python train.py --d_mlp=768 --norm_place="pre" --init_std_down=0.0 --schedule="wsd" --decay_fraction=0.692 --decay_shape="pow" --batch_tokens=16384 --z_loss=0.0001 --train_tokens=92380000
Each number is 128 + 32 x the weight over the matrix's rms, rounded and kept within 0 to 255. Layers, rows and columns count from 0. Numbers have three digits each.

# layer 3 MLP down (transposed), 768x192, rms 0.0598, rows 558-594, columns 0-191
109123115149174139150133157186153079151078117145155151106100074165081124100113086156105146111137137155129144104154060165084055140129175117139154122137146124086116188119108197164120122095191091079086132139128127141144035137094124124056172087125137121104116116132129087106120106201120068135180145134140151209123143125141204119072099128166188111189122106111143085095142097139131131134136128119070081165155162101174195220126175159078220130185103122143144128089090113107114115109096188087179106115176152132152074107109146117155127099144098132160146113127134158136156179074127083068
178112162159095139118123114138169172129076152055137100102078148119165094185139147091189121116135127106161143199092169162148096107168093070130125098170133159137139135035100104106134167126077204178184084175167082149127120104115080101194148139107122133133115127131140148145135123118125097180104094151184158087116184179097123117115131183111187134108139204116104129086122122136148109114160145123098100176134073138147098100105133131148170156059181086114177125161138079151141148161160118124063115110154032122124103118106109123130113100156062132197124047125104157183111080113123128134
133134100122109104104142091084108084179070112126106089095107110151180137166119119049120173134098093156133160133096069146183189166182128098149138147170162102163155117155141122136171142128162145129113133137116115172101137139129084122093124103053125147152184117155140177125129116116166190038118198142089132165128144182140167135143136130088087089139090127147103103127119174120076105151129134152151126160163130113160125069114099095077124107151153137141081131190177162105136106156194112109094148144137109098157148117148056150080124139122144089125143110103114117111081114151196073151
136168084114119135140161174148115086119115135137090122167118165129155106095072120162157172150159073161131062174072137106133172163153136143076164142166179177181124120137150124155107094088123105140068139188078127193076192159171119111126139112084069163117079199144107115098125095147123151086186126127095100087111099117107151141172167144134133094117142092107108153112093122085117139087133123137133115095102070122136132183142121136068167169122115157103166112120065158140099170064213082122107103134154161151193130140153106120146172103087115118091098135123138116156151111163151100128
154050197115117147066101097136148070112169071161133140090184103096166087149095124141128147154116103142081086139154035139153134178127206129144170125116115138120137104115088114160138132095119111111108114112136119152088084136100067155157164113090157114130101131148094150103120080124142105127101077115142121100117109114132210101142099160139163158121169138090102121133177172116140084131095089111118080124096100104170129135154125091184081164108168206145120108138160197195147088175094125131147195163109167194119064146089165150121134152114156145139144146141147103115127142144124137115
126105155081177103127152101157114116167078077124085084108074116123173059136104089138113152141103086099177171092186168163085132109199101127099126142125101162080149120090107158212101124126101130191199112141092132179059154151138136135149105126132182154126103155106174116106119038141145169163116098101147132128141098110073085165184180170169115149166113085143090119168180129126120098092071117099105110125103110211161080094094190138128123194123150075101093077138110156090115169115147148120167089094130152182122127110160090128158132118141205103105185117146149120176101120167145125089
189141122116162168159151120109133164143166148123133159071075077180106121197169071136144091148192126135109123109110147100108116156103143077179126163126126105167071122147119125159103137121126102112141139139130150095129150147059096139082113099088152099090101131185134134098130149158130142082092062158108175073099112084123121094113112145113177128177126150155149175103123103143106140144106115174040107194145158141078175103157168123125162137085093096117120040118154195170132139123157162057075076097185107097113126124123183148177141128091164190125187148096116128137127087119136156114
138096152096118150175125161136124125120164126109185109163110155182174110079098154126108161100113109129119081115119131097093089131091108132121156145103112129036163155143156141114124083119122150097116151143060115079124114073083135085125114110100150162141135108141083142168171165125163150112077119140175137133125156162166149156122137098084173072142153142111114142117094061100115134124107125122115145104128077108140140086146130108122114141220127133151138177127197131169151123105119110157154110155178153087118117078170112142148172102113121066129122138156153166130145118153106155155
140112137108219108092206145170122171102210102144102134093137125144094117067124138162094130138089116177131124160172127137103169113096102108145168216162124111144117158100155133068096101134118101102168154156143139158151109094169116144103058124091171155115096175177166172121143127093080137122153140148165098047173110101133058072194173126157112118085081112130097105135140132096140163100180115111118120108099119149070108178177071106105125119123145155139179119162107134155096108096126104100081190103157134118190123071145109096162095173121131086137108124143194087173083143148085140125
157139089115162119134135106076153127091157113140096148200099147112147109146174102099118095106125088106080147117178116181137109115135131146165165124122169119103125142056081147140141129157122096132160157145143156163059119122155131128128086097103126119108142137165126119123117119143126176124123143145122118113126174111106081154143069105093186080082158088180103114168158215135061088134106092161117095118139138139112166075151129105072142112133130123091172143114122137113164150190107185170167160098080119135132150148112139108145130149074111136165126201123173099141133086176069145091
135134125078192101095179181130094150145154133203200106086127141103059100109131179204111097071171123141170124091151124144156114169125159184174105079084116155146110168111132143208169111113124085108145136080083091153186116083137164076074121172221093183076140123099104143189132122089114046085074110131157146167102147195127143099151055175193208089130159159155057115125196111161093102123154113084125110110121132157136124140182145145093151103151109104076108087152149145183111181125090135114160151142105155118119072076063134154154119122118128133015134087062116175118150103147126070137
138156134155098075135115138139097101121123126156129169100175130091137170108105094118122131101094097134055126073110114162120164185115168142095093160173099180145096101073134079161127152089162187093089182125172185098164099105142169118113105153156160092121117117156142128144135092136167181107111119099114103080136101145141073157093192135114106195076169098118094162132161172103079165170158152121129129142131144126117139135148161109164146162108073153120134137137144142138161127070101193120139098117139086084101119108171151094120168135103094174057066127191084160139121148147083119162
148112122132109155159141096137131141050133150194157143164139100123110158119170116146175109173154148117037126132096096161140142136142062179058128135080163056104081133170109128141093100109133071180119117082234112129102146133097175114130056108111169103079089089101117084142180096158076119189118114105102187199156176126108118093116133138156176108128162171198115149162122175116136121026099187122159139122123094134139102067115154227163091107099134147137163137169059113067167173103127136191168112100120095097123168080063140125097085186120098162162101152117118148106106145160101161078
123147102138099128155124056087185113104154149115141178176113171126108162157148204144112109180105106093141107123094117085182177140161080140108070091115150090147130148134182138147077122143136152117059111141145142149083116105134090097130142155093174134127072095081127153139141151097139093075150126100126112150108169182126111114151113137089103159044117153143144119126075220156083157161096157167153114128083185122145166131181153063136110168155159134176146145137054144128142069141088143126124123108113127189114145088111161058115114093151163082132106221129158122104108064157074159146
158128150162091122118092154117170115107084073111079099159061123171172191118146148066150155134153125108109121119149140126138108079142147152116105143174153107160118098152125142131123193185138186102178139165087147171119114148117129121124145113118162143132100123151133117109135185117117086181105100174129117084160118139059127121125169095104155076108181179112136157131135171172121142075130159141141147035082089115116185118126139128083046175068166057124084110084134106146150129122136089152102101095155110099101123091162156128106158131137178111123146113151155112158074186134157091085
148148093161161119133141173136099082114118144135145107105141108132107089176142115147159143119122100096169090182074098210119061084097103112103170169153190184088163130113118135138128133069157140158105106084134137126137191201125122130141133112113110083115126097126152190125105154107090230163168156127079116118147126085068072099152165164108125114125096080174155095115138193099098136093128138161141116110159092106108086149156151136220179087134198129149152150212147096181102101097114122157160155135108151101121123142120117148114101120086072135103132091135096142108097177087108098114
141144139123134153133101190082140132116116163176169099121153116082115090159102157146097128096132125126137193089174100112113102103181156162132101093092168119071108129139169163163174158120095161090155121075090066120125078085129207158146149180148112129126105143134088126156161129127143112047150157116116138097072126142143095166077147125122122135160136142160128172137139154087108096079077156161137140161212171092106139100141099147094089079138125092066121143207116122180120107177156131094178078167126119098118184129122170142148168094072133124122089186100119157079144142101099112113
159087115077176160169140132162198052110197141137188129179178165093078135095096120091126110145124136106094078146146120109093138150110153157189098153109132114169127143109140038121156151080112145140140137109161145096133137057048148162135092108127122157096130155151172124128137101173109132169138126099167134145156116078154119105154120173103194122155111147108073138142173118165107133103150118117131179115127122095131038093060132110117138119158138140148104162118116111190099147163150071128083176170121112135080153122152104149100077114148145127117111145120103094127153121098087149152
140146122177104106095190157161100206146180164107130148119094167193136156168060115119154128152119118124118047145140130142083119111138130062137119139149094141148120101081142122175128104113144156133105087149119132099137102139141119068149144162085109120118158164085181135127112120171112128138108096149138085116160065128120163132116037118087107140098112160105107161155126118183159135179103139132123190138114090127125115160117111131145082150125147150148159090118164092124066127098130112150110125173130124095134108177068135151148113143083147128132109105143167085153116078108193137192
128158165098093140138125192106126132126119102133123140085178146113142064137169176149132164075096179123148089140116070161130112064142091114149141068134230079186099115075094080081180142153098136149079136110138122110102115142113126070133136111102135164116181156140128192080034184198078089138111130124115156111077076122110125061173145122113221142137134109149174177106126164151144166130086151116122149157104113164139171117165128093135178164106185144103129142147166120122121182157114167161147151071082150179100085115067143130116122115204089111169059142032143077127127078095151149113
093076101146103153138131109139125185122143126113098102217117190155131186114120105058099113097133106093173190152074156147100145088124187099101184150124138123154116171115106121107143110093138175086111099135127122130137177121194093062183153109118171085212103093167145131109117116144124149142155135130142143063113140157150150089085100150154113136169108105128169109099121133135150182106116127108127147182145110086191131101154138071140130097106135151157119156165180088159091134144120151125099164133083091137140142088110089145120176069163111109165152135105200112110096099066096100057
157116117137166115112141153152154128133090082131154152157125113090136126082167157149149132165161127055113123107074159076118038085097081107178118119089102171107106077169105097141083139111202129161078125134171114105105157128106174156169088113089098161085191114144112129132155094091104166169131198139117142157108155164171168089158091144139127080150113095144127138192062128113134129134113127080171136102153073158089168128102108076151151119195090131092111156139145081154126166154081106125111159134150088101119136096072129199084145077141119136120153119161119165210131170134125170174
079143143122120141126165112173191113114101098157089118113160104080200132175187078071075135079136125063108095093108111164087077135156152084127127081151121140085174098114130178142142200152118104125201125094109108158188066126135190115141119126150132105128164140105113076188110165125111168130135156116128088094141051149114092103142132082117125074156129092125111128127202130117160108125171153098096142137133173152136111089138177204112131121096108111096152132084146181174161089107108155170133132070117107111188193134140120119107113133143116088180143193071173107168171125110159093130
151077184163105109144121165114136122187096099134097151123157123139113150126098135132059096129115188148164163159131146099097137151096077164104170127168088111144143151084078127150082115167124114146123111105150152090095067172183088051125164168142104169109107177120170135153107149150133118122123150088169159090124117093104123113109108145098146117210124139133137132058157127168146128164072126116096161103122186152115130112105105038153179085136111121123128185095158155128098136178110095139109066157147193125110145136090181162080122137097119160144156156145144139107140059090123087168
157128082085147072114144106115137112106141155102079115102241153138133109117141126127100128132160111103115118188178136091126147108127187151125117143145142095178136159136125136129140155088143089103183128188169140097152143090115159121150097068164134128122100076107070112151099124167095173134088094134151123091123103140153143104166137140153144151167148173058197132147131115082150127141179080136085137157067124152067098140097181114067186145024131174178109107181096130082126105131100106137129140115084085193157150112110153127138157165089117125097103130157144102109122122138203119119
089133132075145072139136177085209128083162145132081093171093093093151060104161161153159127105105107186157174110058112123171069144095163138085071162131200111077078140139110164123136099168132113141194110085109122136152115147095172150115142176178094165157116113086120081118095144080083129125158131115124159183137117153115158222195106097104204115159129070150067124081164164064130090079156128107185107137175135169080138117118148118147139078170141107109131149142139142164106135187088147160203083113151130120135148081110163157172122103122144137105103061079111113082148133208084113110
146125136103145134141144116091155094129112073056078071157129147147133146156158141092078121171054145096131121170096168124132134051096127153085119112155135119137093154166118095077085123155212197121135116123125135105128112109167125072121165103127156121133108107143169147145091127153111126203138145173161145193135142081114152105098139131102190073109111150108151172101139162076136134159126116124177093098093135135155076169084153181115086112117106106213139109171120115131144158094143095129123129067135127179107138139074114216125139122187141151111130072124081108127138176133099135144
127119098111144141139083156155149115112139152167110144147141149144085089144143123132118126090127181144118106135121124112142123103135108122111189070048118164081117155161157062083115114147150148083126153159155090196144088106096141109099149119124102182105126148091147117074109124115148163150114117161170107136114111154102122114083113179127152083135076136105074219214141148079153144067111109138121156145150189118100112105148130135143125114173177060131124066148135113141115117136113087140072145123104103171178086101157081186182136096139059084163161164119131172163169149109165148140
066115158138096055138096080127128114156121120106135056102086076081086091110101178131143107100150132196164157113117159174125123153112189144128135120099140128184126115120164124152102113085155090133123154106075163155110081118130124085113190160128173184172167165070134135100085128090135148193167155149123197105138114098124122159052138219203123120165133237060126130122139163146102092136120155149087168126157165123100122102107191152082156100153123102136068142178136123057066115131089159129078086105127124142136197095143066111122192158180078108115137141152110109215099138166108079154
142143125085147094114085107113138102140114120155123081135184182118142149082134179170074111126169113191147150064132070158092062179142089177135167109065152132157101176153126095168105094191134129123161161163109133091128121110100091112138154152112128119178112136121160122132123148091119176129118156149137122135163121171099147090194167091165103143120066165066116118098069143137159162200082156090073096123120119106111109161117133084135101111085067179105093078101109138147163053110097102155135156113132167171140148104156094115129093146089112037195128219180180147173089177137107165166
134123169030183108107085112157085115067140138144160088123152123116092187118087130118106103127160167133117068134121086126148150124159119164192119173105154163088152137093109116094138130138124078154177048085125172153124040120143114128084167166140132165092072143113155088186127106122138104113092059106135123179126184166133170133104150128132109136090135137169142161119128163113180091137147144082105134206068133120107172111115142101068087148163141118139103122118118170164154136197078106079140093163138131170120086166103136154122173120144161156113092145114128091067150152176177169071
094135177158158103100118127129159130147157104104124107145163114097116132175236145171133058142135131136114127094085147135088130102135185183184138115116112130084175123081213099157093103107131139125150110161095081102114124094179105077117091136149152136086129094170150109138130094128158120170160109118145137158090104089131101154078160158103173099135122132197121127153163169100110178150128115064141126183083115115139136121147173133145093175090109181147075124153088149100148120091135120141116086074074116124134174116108155110140070108147115108082104088118098106154169151104173159180
153082141113136146205108107128167101095146136109142072144150182161172100105124169111085119158159125138148106198132133144135079102153114123156126123146116132081191100147086076141134182095080104188163146080142125108185185097138118049132132171091117187100142149112061117178156189102062097140171133159099118136114129163121123145126127116150173142140119026107120179182148091114111156110092151150116109149119092135103118176110128113107127159134183068144148128105102131126128117153117122097135085152141143111121099145121125190161119110141098100118111098127116138098129113138123127123
201133083161151155155119137188094167128101127099079141126145147077102166145173155067059101098127141073102115163151138143121111105107115152113140111165131116147124123140096148172180157111138164052120127121167154180103124084143138169104154122111197093115192054118160133140135128122135108108134161152118118123180097113123110162112126116133103095090125129200095115135053136118106143070082149134114117084130132170154148110087177131106125085171156136126166123153108049100161164131136140140133093108100151108110165193129116137147120125136080156135129105113092146109164090135116151121
124085101105087154166113128162110150140142143119136150103151062085101116138100118089117167153128141099138084158151074140115151187119146100140074127103122129105139129118107166109118104119147098134157076149137061175135113155098162114141112142197188080158146097133092110126115130103109109116159157171120097047115116172091101167170118176114174101131164173106054137147169094153155183150135099186147158094132092111156082124121097134110180178171092119116081150174135158111140147160100114145108117145129103149164123132083124165174162128153090208079151179143097152073077052135047159166
168127115111140111156186019081105128125121189078119118092135113100105142136167106081147112108135120113128159162173112140163098145180128201146103085092151159103094120156156133141104136174130089194164177128118117138096086199106143102116142109104099078142098166116092153142186070168116172165150195088111147124163141130128107140069082128133120085090128087123148140101125183106099108148184118123144138143173123148125099097127170180150132117064163108040138101148115111143144099175095117053099150074193134151170146132089133142150101076158135129173166131135134149118162129139132108129
101161153116143174148085121141177117102060155145130115154103120136066181123178116121071136157009176138157105137149155096145092125090091202137097133127086177158139142075077095160127099129080102140133113122180078143154091087191154092178146136153103119123048177145114113137166109144122168150145169166103097114147119123143082115159152098072150161163143081129132122087082109113163153078067138188119128117145140109128145048128143155127145166109113137124197109101137131168117074171104164156173118099148118102158110101130088158098098139104186107153137136100149143139127104191103156127
# layer 3 MLP up, 768x192, rms 0.128, rows 559-594, columns 0-191
097162092067124143116196155147122125171106083221129119099194140162072119189097111113064138114092114138108071064160066142151140077158153141106092138101054119125131118150164148147094107124123050095094168027104141151099143146177162121105122105147116118121081091111121134135070166122108156105120178143093092137113093112105134107157202139155075132152148088162117089225103119136082181158126108100159150100087176110122181140145125146123101132179122127142097149094116149085167070097116158127140085140087217110131129148090108086156140115110163150092163128143120107106149162050151133100
119137118133176109140126176167154158110138134147120161173112128145098122080114174155130128145191131131041113167131125131110073097149119161157132077081090180117093126118142120101083135090166128151173175077148146087133138126128120127161146138143131148092093142115088145138154128124134134160162112130167133080134103119065103145110091087140109124096174129101193127088149073127166211079127117109124141067135170136112141205093148124160157103112143148136183110087097103203104139115107149121146105116116141164078091177149132109104077129178166214114146128138125133143133139073109180081
116131130124104135137102100142154143126097080161184100129077076152096171153186129131075158099122143157135166106159138112160070173122111124136115151111080114111114153120119102112141152112107141135165109075085075046200108104129160094166146175187126116175143069145139144176135172163091115194095173125115142175100082109156111149097133094128107177123194112124137110137123128138145131138127174121165058154098163102126145059087041172176156145158150139115079066128120088151170127160046179132123183161160116065092142143162129150103132161097152094153170087171111124129119106133107109144
095181093136193102166122128151091104113063106131159144157122145210152167095189120124142091125107151129165175126080212108095077111127047091116134132166168047150095176119163134089157123154131092115108138168106119121153153136156148109171090137198079140145133180145161146139105158141122078122126155146117141101116128124095076143158148116150142100094130146101161217106064094141134092183126160116109139151138117165125158147052167099091171079138092099119095154125102128153130139088101104153097122138108106130169137131193136144061107183124136148092114080125108138135168107100099128130
114186083156116141144086173082132122102133167099172147154156185098119148123128147145129143138116160163101112146094096107128155167104196156163122123131134117129095123148175119061156089095158135095121136128140150097210113110137142122161166143128085091106110114181107145166107217118121105080122160164115120131101121156158172034092105105113159126133138136144166095113104133108161158168165179069135182107148119049127167149135069107093140061110082166096173160077141128172135105142092155139065156138164111071095134129075183094105094145120107149138086106117120112086161148110143144170
058103093143093073118128152106079122104128123135139124179181148101138205144054186142120136126058124098142156123190096167160202068168121189094134070137141146050126091130161106053198117161093157113098138161129107169141088080211231103183122096130121140162173095104109164134153120118129067137133186106124114148111147171098135147149122105183033080114137130096086131138125136127178155138133119137197169070137104099083080108131093106155089130120116126111109172158128074095120112133164118172136118165111136134162087153132124074151095129161093100129100081178128129132161136149116135176
138157127105096111078142123078125136200058101153078169094128139051063146162194113114124124113131147107154168104157111158134153084135115130118105143099089117178158126108090138143122149173132142119174160117174166170166161185128103130173098108126089130128134190139153096098084099128049121156157114161095118105148086050094094116149122146122118155171085178141102103092128105181174099127174148110166165155109137127119123181132101115123144083079094161148140155131078136102130124137118152093150120136086153140132146166100141105133143154132130192148097152104062096115136097099198137094
103138142182092115151149163134107151149130170112127123161124105155147115113126130160135088129129150207108153129144151102195139190132115091126120135135156071120156084152092171149162080111102066095088121127153143159060155112153069131119141171103133079110121130077100054150157090127195134164116087088148105137107106118176113090118083076157137096085116125085112117185115159115119110104117163157137121133152107165153154125113134116173116166145172192115151147072122158091108131098123099129103097082122118119199166142152124151079131106082064182176162143145174142100130149123182085122
073164171153111117131149147175115147155099053134156094038148100139115119118062151142122161133138198113148145118083161134129161165148127146107118115144088151143095107211161123125080129124150123134153132135128108121158175164072191132118178140143100127145080080092131156111140132136133135155131151129117160107131128121123183112113174147099093122166095159092119190122072075118205142105170160144100133138108174121106161168093110133141149109119102090149128099122152127144060091136163070065131121156159167121157118124148089102089122135173137105104149085100116193093093136122127164161
159180150125077154149128147119179078111139063172089146046095112150180147153139111088119164146073148097095091148157106119113059147101135079123080113109149157111126092112218170057156179133146102098182129132150183116075131055154132146112143146172147112131108069162170161100139151129124140156127140116060143123166161111082114115115158123133163097126124122144147185115076162090081090155104130151091176172153184133114101090068145132172090133117109122186098118142134111153122074203150132127141069131155106116173183070180090133146173141136077108191045101159167138110100133095116066181
120096143139152174176133145124129111105107085153123128196104136145105111148138162166113137199152123109161148124123114113113124076151128116108160105099093082127132176132113172110159118135088140133145092133083058167099114148134098171147123082117072157102157132143089134123138137186070101174150110170091118198082156119089171115147097161153128125155111203091149137091107074100166076066134126100096141131124106158158095093122117193089125031123175098169153116108124075122115160205201076146117170114088136119175141151091135176170087085125137119179136138067173127149173168156141145085
111155127107136076132089169137080190148119080091127170093167145146049120112124095117060159077133104185178136105149164113098099122210115123173134163134119166076165104152147163152120141138179119127125150122097104123097068109164139182139188078133088103154128164109109138104126165128118164093117163040165101138083135140106107200146130109111133140123102127035170103143152118095144161167147122138206088112153054121134094132102136103097169114094093141159134118105186148151193125146134080112128092132124130138101194188120126137159071178172118073105129125130173150080084128080179171108
097104130089097132082112168139096119094149104120113114109158087118150139154154042144141162116127130196139142168140172187106100132100171152166143158177109147075124145083097094107176144145141134207199187115087118109192150131135146133134099085158102064099207137097109092118114119125122175174152146090100150088143112050118161147130117157131167103176122135102055188089157095101170136091170067097094128122128118171104098120109143194141157076120075104114084123147196133146127133125116130119156112165094134132099085154173082168169087182122089177119143041080104130141121169085157074119
140165129130158141145160139090140168129164082115114141151133121107130103148092125142152125141120164164142156106170148112090113134119134151131107078094124138122194133171139117089198099145126117127104089129133121120160172075058113159168083132192113179143111181040122139114183117162165183114095148114124147121132088112145190083122132047087077111171150156135140144116165064107157106142106174160080152117139031061115116109121137145116139067131157120124126098134139179162066152099099130118118171164139122119135113192144088134092066068105100203119152140109161187113139075118177163097
091136162103085090124121079118160169176146124062105125090177163168133135137086135149111104086149123087156136060171128157155218140168157100178112087166092107162160099132207114123069105135176110112122141154145150176150093154117099097154089095112166158143117119159171008110158113107171040116103113089186148096134127133127181120137101091175150115084149170110056131152108128146165134103151093116113177126070142149098169086065169075077195193061108108127163161120131134083169122134165133109119095126130146146138126120137121106078125203138151126154138112113165100128104110158158128149
134124110139135166118160153167152119147087125114069175087099132135131126114176148099137175103127144158185126178132014156137083138094039148103135110153104122158157086127157163071159129153114108152153138204114140174124142065100111068155115161187128165115130079171123125146177120151126104146108110147114097184162117139146188131110130155149107100078126096138120096122129113153099183139132114065105147172085129124110047169151158125148120133066121166174116138043202117091100140111151176083130128140110148128104108176141154124142104154155119158146102061140133103195095111141151152178
091132148100166081134145170153096164154053108161089140089118113166164144179140097153175100106080118118129103162077105114148126102163131075068190132099173134086058147151124129121135099134116117085112119137105097190101138115144105089142113141152109118095132144122144129113100119166147147090090104102080067113153178232128175116102086098146064114126136141181132074158120092172136137109110181129130090117116128175143197133147127092128069168095149113174122134159145126088114123130074102116119145118170143105128109121082170101137136115100131220094156199147147133190162123126099120116
113107160064106121191080087111123114111067127149109103146149110112146158156149103138014091144152062167125179117082182166146140165123098152119069088082129109126172103151127179121162113189150136132168160106127125125129124093127105165093131110124073096130109069154094166104137161153153131130157122091135117189106190146142079101152204120158195144181182133133132076087107124123105174063152160130050134091101158130144142105132142142095218136114084125076160174143134171092136116128120135141105085085118072117139118142158140177129132142160126140110143137090118187126160177118096127093
055117079160124160156150150151140090171068094144155103130218191189162164092138137086128122150120090093093105126114098157116120125129119082061103160177086158104116149146118197155095100139147101087096043124084074053168126135111120139107119135152174129163083133154158151161114106114153154153173128176125111155132132158074160189119099155169093124133087188131119139116062140141146172131152083126110125134108130110075142151136149099152087146184109088139120152139104091120211089053108187088157104157136123103133190138141145213126101132150070107078173132170075100156148125081111148131
167214165111140107141127109124166100141118115151141151080167093159121107138125158150132180151047164164115075103166159094186112132130100142097105151082071128119128090103124142150125133200122145146123138103064085141142096123070155141070143129108118207033180144110087119162159127094119078164076101145076095159158175123115127112136185132156170129120153161175174129164113133142127082134157148160161129086169172075126174136159118110157119126107149144115098077076166128161144162121125078147109124114135176096137143134104176161170092074144124150163159131172120109161149150111122099145
119148082099156137139138111174138090183074174095119178073149114125145148089105114104091131140114150150088112171119125186143201188158132179092110182192149121177140161106177165112137114091107112107133129155086145163155127058141090094130110140151156146135102187048170155157115152124136115071127100119113118084146147089091075125083108144163112128095130082099163128121194148162125110095183103209089175146106137066130103160121083094105128116077138137142159076103115122148110085109138170101103102103155170103086130124157090112126137154102156094144118098103134180113069039099144081132
174064163123123117094075133073133172152207141112160128134113101120113106141082146139185087176132053185148150146130144086111136112120114091078107116137192111151109148154126090114086066092163164120124190151171155177115217098105117142165158205154129143113081094038113116093082122086116105159150166090134166101129156081120144149128138139130091095092149117150123118120146071103114105143093084150226128154073134122160127125122098101155140142140134179153110079159169105080130150134128160098168120166150158167041167126129131169156146188092130137139104084231119151143088085188128115161
150150103143159132204109149103152158076102150095138054100108129145117095089111174123211202118145058093099181069100098196170118087149141114210136091119145147138136080136125118107148133082136195159176136169123075147156138117085139219112148093107094117131192132116120071113188091138126044078180109100077101197116130166147115108127123079141106124089161134139140069169167159102110105035154113105145100141170029086142133155114111140162108173191078140146152069081156105101160169137140104100146194133096112127116082113123129143155125095143181073103133098122117120154140166157091112124
095095118132117139143131125134124130137117148096177126194105086132076150193110112138068150076089132159102145069112142119166159134082056084123170162110162117101091087120089201120149086150117136158100035079139079071115109150127150121102140122142109166114145154074178183126134163119231147124092130126064100175179142136129155121162123090123110125123139097131123070139151128136120144076131130146153174072147096131193138109190147183211125160127125156092113137123143155135105205090114166094132087159176099121128120175072147101164155155139137084133096097131097152159139141120093109141
132096141166120102140129093122090106117140147110136149076137146113080132091125149111143112098164132092121043156131119112087160148163139140169159062114135145177178104126117077157113133108141132154126139184131139148136189151134079120151167100167113060075097147134099216160140139133143147147104147069116209120127122120142128053075213181142160144167132160082168160191107107155127142123206110123101182114126074146143146102124169146094173156129097170152132066086152153131126158116104118049072139139106096192111145127155092134055074094166140090071095117161160147080111056106188159148
153137131159105163085132171106109164094075097173121133107139180081048126129134129122128138108192093131097110090144141186080106153154126140183130118129155117118098080125115111159115155102105072101090133160085086164120155137131127220100154116148114175089173129200091154141051069126108106088078115104138140121127166152161133163120118116098131139119072140144123099195149124173043126152133148130118139179151070109092181097141191106109144118131133187113089147088138104151147109175129112097121137186121161091110129112169126092170157087152109148165131166110223127085111116102190156153
168110137127136125124186106122134157129122094072199165138125087089112150124104120140137125129143075142134156129132161172156153166080141126154106174148137095158169109109097183160162160085140101155110087091083207083103143116168160116132103125142133059131144092186155099196125138110124076097131109115073129174170178080145096154173168109104100162124147113150188098035123138167148118149124149104118082110092109128151134170124148099126095133092066182146139175127120133107149155147115157112167149150136123091089130199123154062051125105110180184136123088077104113118107109115123148155
166122098134141173200145182200089092075140189096122187125174153175172209120155099098131161163158136126115130085189109129140153145139081108137125123161104137112046151125077110090092109121082111179111098139164103127137155117143134118099106143111090058118092116180108098226144167102143120086117118071165100159144120169101118180168117044086108083079114051168117133103144132106134189170131105108146102130088116139145176141143094162119067151115136146178150145100149136155165085066177115172165145179150150096121085136160096130150160116071156135114106140192122139069163165071117150100
117158116149189128162136131147163150092077086121124170117111122149095091122086111106177129181096125112104099170104139122127174098133142094169088144137080136116145137141123158073137157086123153128130116070116121149145128090204168121112158079138092138029089163170130152086087138162103096107136113097125175126102117132147137200099191179108104145054145130064153101123169131105081064146121091155159150171099182145154051060108129177183132137192148082154050152122140108112118169223172131127145164100137146139146087092173137148076122106139106148082113118086159159091114104102133114160
110132117159072104148125112162197119113102129123102137113161153152119119157178162084097156081133064149181156152165141154107082108093159097065102070135108121122068096141149141123134108142144144201181161198144119048148179081134124157137110111141085145177136105055124155124164134147111107139157120107098119101173135117143100130142123068129151132173081141089172105153147122131046159135159060146114068042207103143176047081074136168179196111119112154080218116153115102098133101119139126139090174106110084076132149105148101075104120157066086085121108105168105115163116091163126087146
137095105177115137122173174107173090108150179154136112170103102152153107124106106102092153177109126112086155085114119100147087136112116083094098141112093108171133158159029161113173168138109158126155167161148208202183183128122167138155180113121103143153087152074109121116163173099058105093127150108077113089137131127147129122140111139144087122124143154163079124146112154131104152173112078143159151173169151130064127119099102146148171182152165046106128139162129124136139122161144135127167109177158166148123116151177126169117149186091092119124095093159160077147107112169059064113
148191111189138097115166146096131134124096161094093166109098080110107091106174129145153121083150163094095094096121132150096162116156103151083148168118133133152071153143134163152133080126154126111144098181118109188148086107098131177162131122125094084127131152152157218128098126148179132079076121096132187115179118106077135155122104138098104109105112164159119069078170145136119147125135143110160167154088156098138179096122134136127143117152083135078179145135136127132113152095116126093101184140114115154119141138131131090078159146180119106116138160120126147155164152160137127131
091117176087111088109124168108147101123131122114137127162110102137140133123077101138164129164153063198171125127114105096058141142149121081128091104090215139090191151153148126078138118086135133137132098113134124042183149198135149123098138120123056148148140179141104133073144187197096182110103130164130100177124120146124139075168130139092184177104127139081165127114182127145136113144174090105160111181163118116093124159156147121131122159119132128129101115151135159152160145178148098135161174111093087135076104104097162112120113153152150070170177136119128116119105122115083089099
127165144167165092089112141116153119096074108145147104142135155210129159112153150200101110139110131158125201087096147132137126103147117157126177138100094138150109125112088148146118164105135183145115151066089153025124085140172089167113137104076031178054112165105144126129152058136123135100081101156119152174121115123206103128128151126143107164100120126139177050124068123132083104128076213103105085185119164156132174105146171143158131107061163131143129138089083097140137139112147101119142165133124123146101114152194148136098090107143169051175094087131157101155186185089196127117
130076119093121095121124187160123135142198116154175163168162093152138109110097200146099125157103144147135127067121123071133132094105119125120136174140131112069113124087148094153123122096113103066144092118108149104168178084144069179144181132114152122111137098146155098065082146130131091107105154134157087116124132148113091100120178133116168170161185132168171112158146046133145160071120095114145170111134155077144166178056104058146178180151089133166143140122138085061154138121185055129127109185148119140134143118150131133098151187128112132169124115101136125137120121167108138063
123119123098154118095164166140107154093191106101136135106130140105136112111077136122144122090168135091084078131152170108170140140173148115141111119127199101050078155105180120098077100102153090169127147172095127094123117136067112193130203101113158118111127120146129220107080142108147123113090063113118140157115136140130137175144148126113161159127079163148112124109166113094133119151224126089137112131112168141096109187089110106172148116141166103098100074098118086143152145168107119146119181134134146188140119101117144106162121105122060106150128087155092147091144210113144167168